python train.py --d_model=320 --head_dim=64 --d_mlp=1728 --vocab_size=8192 --activation="swiglu" --norm="rmsnorm" --qk_norm=false --tie_embeddings=false --beta1=0.95 --beta2=0.99 --weight_decay=0.049 --warmup_steps=200 --doc_mask=true --steps=3286
Each number is 50 + 15 x the weight over its row's rms, rounded and kept within 0 to 99. Layers, rows and columns count from 0. The size before them is the row's rms in percent of the matrix's.

# layer 6 MLP down, 320x1728, rms 0.161, rows 212-245, columns 1440-1535
110:31 58 39 60 59 50 67 41 62 61 47 59 46 51 45 52 54 52 67 68 49 46 19 35 62 50 36 46 55 37 65 66 34 55 27 61 59 47 84 33 50 46 66 19 57 37 60 49 42 45 32 54 53 55 76 64 36 50 46 31 53 50 57 30 34 42 73 63 52 62 53 30 40 60 58 41 65 72 44 55 62 47 62 46 47 48 32 37 36 54 57 62 67 53 90 59
102:20 43 35 57 46 33 31 39 44 31 45 47 71 19 55 54 71 46 28 72 34 54 32 47 50 58 66 51 57 84 28 26 60 58 55 69 83 33 32 62 26 39 21 32 50 41 80 45 55 64 62 64 64 37 55 34 40 39 67 61 41 68 49 64 43 39 60 37 12 56 50 45 49 23 56 28 47 41 57 47 53 48 49 44 71 51 20 48 48 41 71 67 54 75 58 28
102:38 56 64 47 69 40 38 65 52 47 51 52 61 46 62 38 53 54 48 60 62 57 42 52 53 49 39 49 43 42 55 25 30 46 39 54 61 49 77 27 58 48 44 67 27 42 51 43 56 53 38 71 57 74 59 51 58 40 63 61 27 59 46 53 41 61 63 27 61 55 67 60 34 72 66 68 72 26 50 34 66 37 61 32 22 50 56 46 54 55 40 99 86 69 51 53
099:30 80 35 82 56 38 67 58 25 70 41 31 76 59 54 48 31 48 50 31 53 39 62 69 55 47 29 60 22 54 34 61 28 38 71 38 47 56 31 74 37 78 46 53 56 53 55 51 58 51 57 73 59 54 58 48 29 21 55 35 45 37 58 59 45 59 39 26 71 45 73 52 67 36 45 50 42 64 40 49 50 35 67 78 35 51 47 54 37 29 60 48 47 65 66 48
100:69 36 61 56 59 55 29 64 43 54 59 54 41 64 58 34 57 29 63 71 78 64 55 51 33 11 43 68 46 58 35 43 74 54 54 63 35 52 67 39 41 43 38 33 65 82 52 41 55 52 63 50 24 60 43 41 26 61 64 49 59 64 71 40 52 52 46 74 67 60 47 60 36 61 59 99 36 49 31 61 46 55 42 75 57 18 32 38 96 47 42 54 42 72 41 52
101:17 67 72 44 66 43 52 49 56 59 50 64 43 62 68 51 47 39 60 29 49 38 66 41 46 37 74 31 37 43 53 44 09 51 83 50 40 48 13 26 54 54 70 48 34 74 40 47 53 69 61 71 39 64 59 57 54 35 68 67 38 70 39 53 72 72 57 58 60 66 72 31 50 61 41 61 44 23 33 69 78 66 63 37 38 78 40 65 44 48 73 56 53 36 46 65
102:69 49 37 50 55 39 51 63 36 48 30 75 49 24 54 77 36 40 44 45 48 56 42 51 43 35 43 57 45 57 73 10 71 61 52 61 79 37 53 38 83 40 35 51 67 54 64 55 49 39 32 32 53 45 61 46 55 51 50 69 65 22 54 65 50 53 55 47 61 53 39 49 47 44 21 27 64 62 48 30 80 32 53 65 35 62 70 37 53 25 54 55 36 45 46 50
103:39 32 26 37 40 38 32 41 22 59 37 52 53 32 59 49 55 46 14 62 64 67 33 40 74 60 56 61 39 32 45 36 35 50 45 71 57 55 31 61 36 43 53 79 55 36 57 18 55 55 65 46 50 59 59 32 62 58 56 49 48 23 57 57 48 80 34 69 57 53 45 60 43 50 61 45 45 45 45 63 34 47 71 60 71 26 65 40 29 34 43 37 29 53 64 43
100:59 46 47 53 65 34 56 49 57 69 21 32 37 40 27 63 90 52 45 65 70 51 22 45 36 30 25 43 47 67 75 46 48 54 51 49 61 44 51 69 39 51 60 56 50 35 52 24 62 52 49 35 63 61 49 47 42 53 41 39 50 54 21 34 27 51 52 37 75 58 42 65 75 50 53 95 47 41 53 44 45 46 36 66 48 50 66 65 45 55 58 43 64 42 38 39
103:39 71 68 49 55 21 58 69 50 54 32 54 31 62 45 53 48 55 62 56 55 76 71 62 32 51 41 39 39 55 46 53 39 57 33 21 43 43 28 51 69 30 48 33 58 47 63 46 32 29 38 61 61 31 53 54 48 32 74 74 77 93 56 60 51 61 38 46 69 47 37 54 40 72 66 57 55 66 27 67 54 51 72 57 55 70 27 48 54 32 46 93 49 52 34 36
100:36 50 20 53 35 39 50 77 63 82 58 58 60 70 61 42 17 61 48 61 30 42 49 45 37 69 43 42 51 58 34 53 66 73 50 32 51 75 76 09 54 70 62 52 67 36 37 58 41 79 43 71 61 31 36 29 42 55 43 57 56 49 56 44 69 37 44 31 65 30 46 65 63 13 66 32 41 56 65 52 68 57 58 54 61 46 54 31 59 67 47 53 46 65 70 55
101:52 26 66 12 48 40 54 31 57 50 55 59 72 32 37 21 59 55 38 44 31 69 54 51 35 62 25 50 70 21 54 62 16 64 53 39 47 57 47 58 54 68 58 65 38 57 62 55 33 60 41 53 67 55 52 32 33 85 49 48 44 41 37 47 64 34 70 48 59 43 38 34 42 48 65 43 48 59 26 69 54 47 57 57 50 63 08 26 52 61 38 60 49 38 24 44
098:52 39 60 56 37 52 40 29 56 48 40 56 47 51 62 47 68 72 49 57 43 27 30 47 63 45 91 27 37 57 24 58 23 56 58 42 68 49 67 71 68 72 77 53 54 58 57 50 51 33 57 43 34 41 44 44 48 53 78 37 32 56 68 33 24 45 46 63 48 47 71 34 33 47 69 54 76 38 53 56 37 36 66 33 45 44 50 20 28 45 14 35 55 34 33 41
101:31 39 68 69 72 51 54 58 82 61 22 47 61 48 36 68 40 33 46 42 49 46 62 61 50 38 69 54 43 55 45 61 58 45 43 40 64 26 49 47 54 57 30 57 46 95 50 54 46 34 66 35 60 42 40 34 71 65 26 46 60 48 57 53 33 58 65 50 53 29 31 45 51 34 76 54 31 56 60 61 81 46 30 23 59 77 64 37 66 55 89 35 67 52 45 50
099:47 64 31 37 65 51 71 59 63 41 55 43 74 55 37 63 59 45 32 42 54 56 72 36 41 26 37 55 15 74 62 36 18 53 52 44 42 59 62 68 35 29 50 54 59 39 54 26 43 68 52 25 67 46 35 36 67 54 35 49 62 63 56 49 35 47 72 40 47 51 71 55 60 36 59 88 50 36 76 60 19 54 67 37 31 42 42 64 35 71 39 52 49 61 52 70
100:46 64 27 49 65 70 48 57 47 52 47 40 53 52 42 58 36 65 31 58 49 42 66 28 49 53 65 40 37 53 57 49 58 44 46 47 56 64 81 57 77 50 43 31 50 77 50 27 25 65 37 51 40 47 53 55 61 38 33 54 30 36 84 54 55 54 36 51 43 42 56 13 52 34 94 64 35 44 61 55 34 61 60 10 51 73 28 72 44 50 65 74 36 57 63 67
101:26 62 58 41 72 63 59 54 45 39 51 27 40 33 33 57 52 43 46 82 65 36 61 55 45 45 63 59 28 46 45 60 53 22 52 58 39 48 10 28 71 45 22 08 31 31 76 48 62 47 38 74 49 40 55 53 39 25 57 10 54 64 54 54 48 41 37 69 58 64 46 45 18 58 42 39 45 34 46 63 51 47 43 44 51 67 54 72 42 39 64 29 41 51 31 40
101:38 41 73 52 34 70 28 52 36 62 27 23 34 27 58 39 79 64 54 50 40 31 46 49 46 68 38 16 72 44 57 44 32 28 69 48 47 85 50 60 23 64 51 51 60 42 35 69 48 52 14 42 80 52 46 57 90 62 04 34 47 57 75 43 75 50 56 67 27 48 28 60 58 80 63 42 58 33 50 40 30 84 46 15 39 30 36 63 70 58 56 46 61 75 72 50
100:49 54 51 55 61 23 37 54 45 26 52 61 44 58 46 44 35 57 19 51 47 38 60 63 25 79 42 19 45 40 59 56 68 69 63 52 54 49 48 66 44 44 70 39 46 42 56 61 50 64 35 71 36 31 65 82 40 40 47 32 32 56 42 56 56 67 53 62 64 45 58 39 49 65 35 60 74 64 32 63 30 50 70 60 71 64 28 47 57 41 15 78 42 63 44 36
100:33 65 52 24 39 38 43 41 33 13 48 57 60 44 40 52 53 20 42 30 58 45 36 59 58 68 39 54 64 55 14 72 69 46 52 49 31 43 43 46 45 57 81 69 57 69 30 60 66 37 42 38 60 70 59 23 58 40 52 53 40 47 48 58 69 46 70 53 56 49 33 42 48 32 53 37 44 51 64 81 34 31 51 54 39 11 71 41 79 50 57 58 42 38 57 42
095:72 50 36 55 74 50 24 53 61 28 55 78 35 81 47 32 53 41 32 24 54 54 37 56 45 19 55 64 67 15 18 76 55 52 47 50 25 55 46 52 55 47 33 49 41 57 55 26 55 48 65 36 32 68 87 54 70 54 46 31 42 52 75 60 31 52 47 46 55 63 46 32 55 55 61 57 46 32 51 65 35 56 44 67 49 32 51 75 44 66 26 69 41 63 31 68
105:28 29 47 67 56 61 34 50 41 44 66 24 42 56 62 61 61 43 68 49 35 39 41 46 45 86 15 71 64 51 47 41 47 49 76 43 47 51 54 56 16 41 19 57 53 48 50 64 29 34 25 71 54 62 44 48 51 51 52 32 54 45 58 32 39 55 44 42 53 71 53 40 82 47 45 50 39 50 74 45 57 33 40 64 36 60 67 87 51 60 57 60 53 52 39 38
100:16 60 71 29 40 51 48 25 53 23 64 70 33 51 38 84 56 58 47 58 75 48 58 55 43 25 42 60 49 49 46 59 68 37 47 70 53 35 63 59 51 50 60 50 47 56 50 41 55 65 38 44 52 56 40 66 55 58 32 52 35 37 46 27 41 40 55 46 37 49 52 49 42 49 48 37 46 52 41 30 51 83 19 28 41 24 51 54 63 59 43 63 45 68 43 50
098:71 20 41 39 81 43 65 69 56 34 35 53 58 30 53 42 81 65 68 44 54 63 50 37 60 59 31 53 53 66 76 57 44 58 61 37 48 51 36 54 68 77 28 48 40 64 70 63 43 21 59 74 61 51 44 44 42 54 83 24 71 50 56 39 43 36 44 22 46 61 44 58 61 52 55 62 61 24 66 47 53 30 61 37 54 44 57 63 87 50 69 17 61 32 53 59
099:83 70 49 64 75 40 61 36 30 27 55 65 53 30 43 46 50 43 40 50 43 21 56 49 63 37 45 57 20 44 48 74 37 46 36 27 40 55 29 51 49 62 37 39 40 51 57 48 72 37 66 31 36 66 57 50 24 21 55 43 50 34 55 56 36 80 12 44 54 50 20 63 54 56 56 25 53 50 38 43 61 27 40 41 71 57 53 39 52 56 40 40 42 79 41 60
103:44 47 38 33 38 47 53 67 75 74 74 33 39 33 51 59 64 42 61 47 43 44 65 67 35 49 35 59 48 24 55 43 41 30 65 65 48 43 49 46 64 67 44 51 65 43 26 44 74 43 30 47 54 56 62 66 58 61 55 37 61 21 26 37 52 45 44 75 56 58 41 38 72 36 64 58 63 34 68 66 38 63 52 56 51 55 64 47 59 34 52 62 51 75 74 48
098:48 15 72 78 42 31 40 45 37 29 51 52 46 51 54 48 57 33 57 63 48 15 86 67 69 48 38 78 45 48 56 44 59 14 64 32 63 30 72 52 54 36 23 61 31 29 36 65 47 33 68 63 64 38 52 21 53 72 39 54 38 35 56 50 63 63 55 48 23 63 55 75 53 51 35 43 43 42 61 45 43 45 89 32 52 34 53 77 62 72 34 48 40 55 24 72
101:63 56 60 53 43 76 36 54 36 57 65 41 43 73 26 51 60 59 67 40 77 34 37 52 49 91 57 49 52 61 58 48 28 46 52 26 54 61 60 69 66 46 48 42 21 56 22 34 38 58 65 65 28 50 52 48 45 48 45 78 50 51 65 31 51 50 62 51 34 43 50 51 17 54 70 34 39 54 32 44 17 41 53 36 63 54 58 59 54 70 72 64 61 46 78 70
097:42 44 46 45 46 55 15 36 56 60 51 49 34 74 63 39 49 61 67 40 23 71 36 49 59 57 36 61 35 75 47 47 54 64 54 56 53 46 37 48 61 51 57 51 48 60 62 26 25 63 60 35 49 35 38 49 55 63 31 73 50 34 28 39 68 48 79 71 53 34 34 61 50 29 65 48 57 35 50 46 43 63 54 37 59 48 40 42 40 45 62 52 54 25 39 65
100:48 54 44 45 25 53 72 52 51 42 51 35 56 56 41 63 49 72 36 52 37 47 51 60 23 64 28 00 36 46 33 53 68 68 46 71 43 45 49 74 66 55 55 37 39 44 48 42 76 43 27 34 30 47 59 51 46 48 44 32 67 22 55 42 55 36 60 52 57 47 74 72 79 46 45 54 36 52 71 57 31 25 27 51 47 46 56 30 49 37 69 76 43 34 49 69
100:31 36 30 66 48 61 45 71 59 28 52 29 62 55 69 51 37 51 36 47 18 08 56 56 63 62 48 47 21 51 52 42 53 84 38 56 25 69 53 58 52 42 46 17 58 52 56 54 69 45 28 89 52 55 53 44 24 89 44 56 42 70 30 30 55 66 65 58 51 50 60 40 48 69 32 73 28 57 55 51 47 70 74 59 45 70 48 36 51 38 36 47 39 35 65 52
098:64 33 44 67 51 50 10 44 38 38 68 69 48 49 57 32 50 35 69 46 70 42 40 57 52 61 49 31 15 53 72 50 20 58 24 45 59 52 53 45 66 33 43 70 70 59 43 53 50 55 49 28 47 66 52 41 50 53 57 54 55 71 59 68 43 51 68 67 51 64 71 36 73 47 40 72 52 52 38 35 83 55 52 62 31 71 69 54 31 37 45 37 51 66 50 42
095:42 63 67 63 42 27 46 28 39 69 48 57 38 65 63 60 38 35 48 63 57 70 40 74 85 37 45 53 31 66 46 46 47 58 54 38 74 36 92 64 50 50 40 36 62 55 55 54 55 66 52 80 69 30 45 53 39 70 40 71 40 43 61 59 55 32 59 47 24 56 75 47 32 51 28 33 47 18 35 39 56 45 34 26 32 51 54 47 26 45 38 53 56 26 51 48
097:47 54 43 53 48 49 42 60 66 55 61 53 70 66 29 67 41 54 39 71 64 74 66 62 14 52 51 10 65 43 72 54 62 75 48 57 56 20 47 71 38 32 69 76 76 32 59 72 27 56 48 45 48 63 62 66 48 74 46 86 60 71 47 51 66 46 46 53 57 59 28 37 43 60 09 62 45 43 40 44 47 38 42 51 69 52 57 48 41 21 59 35 30 60 36 46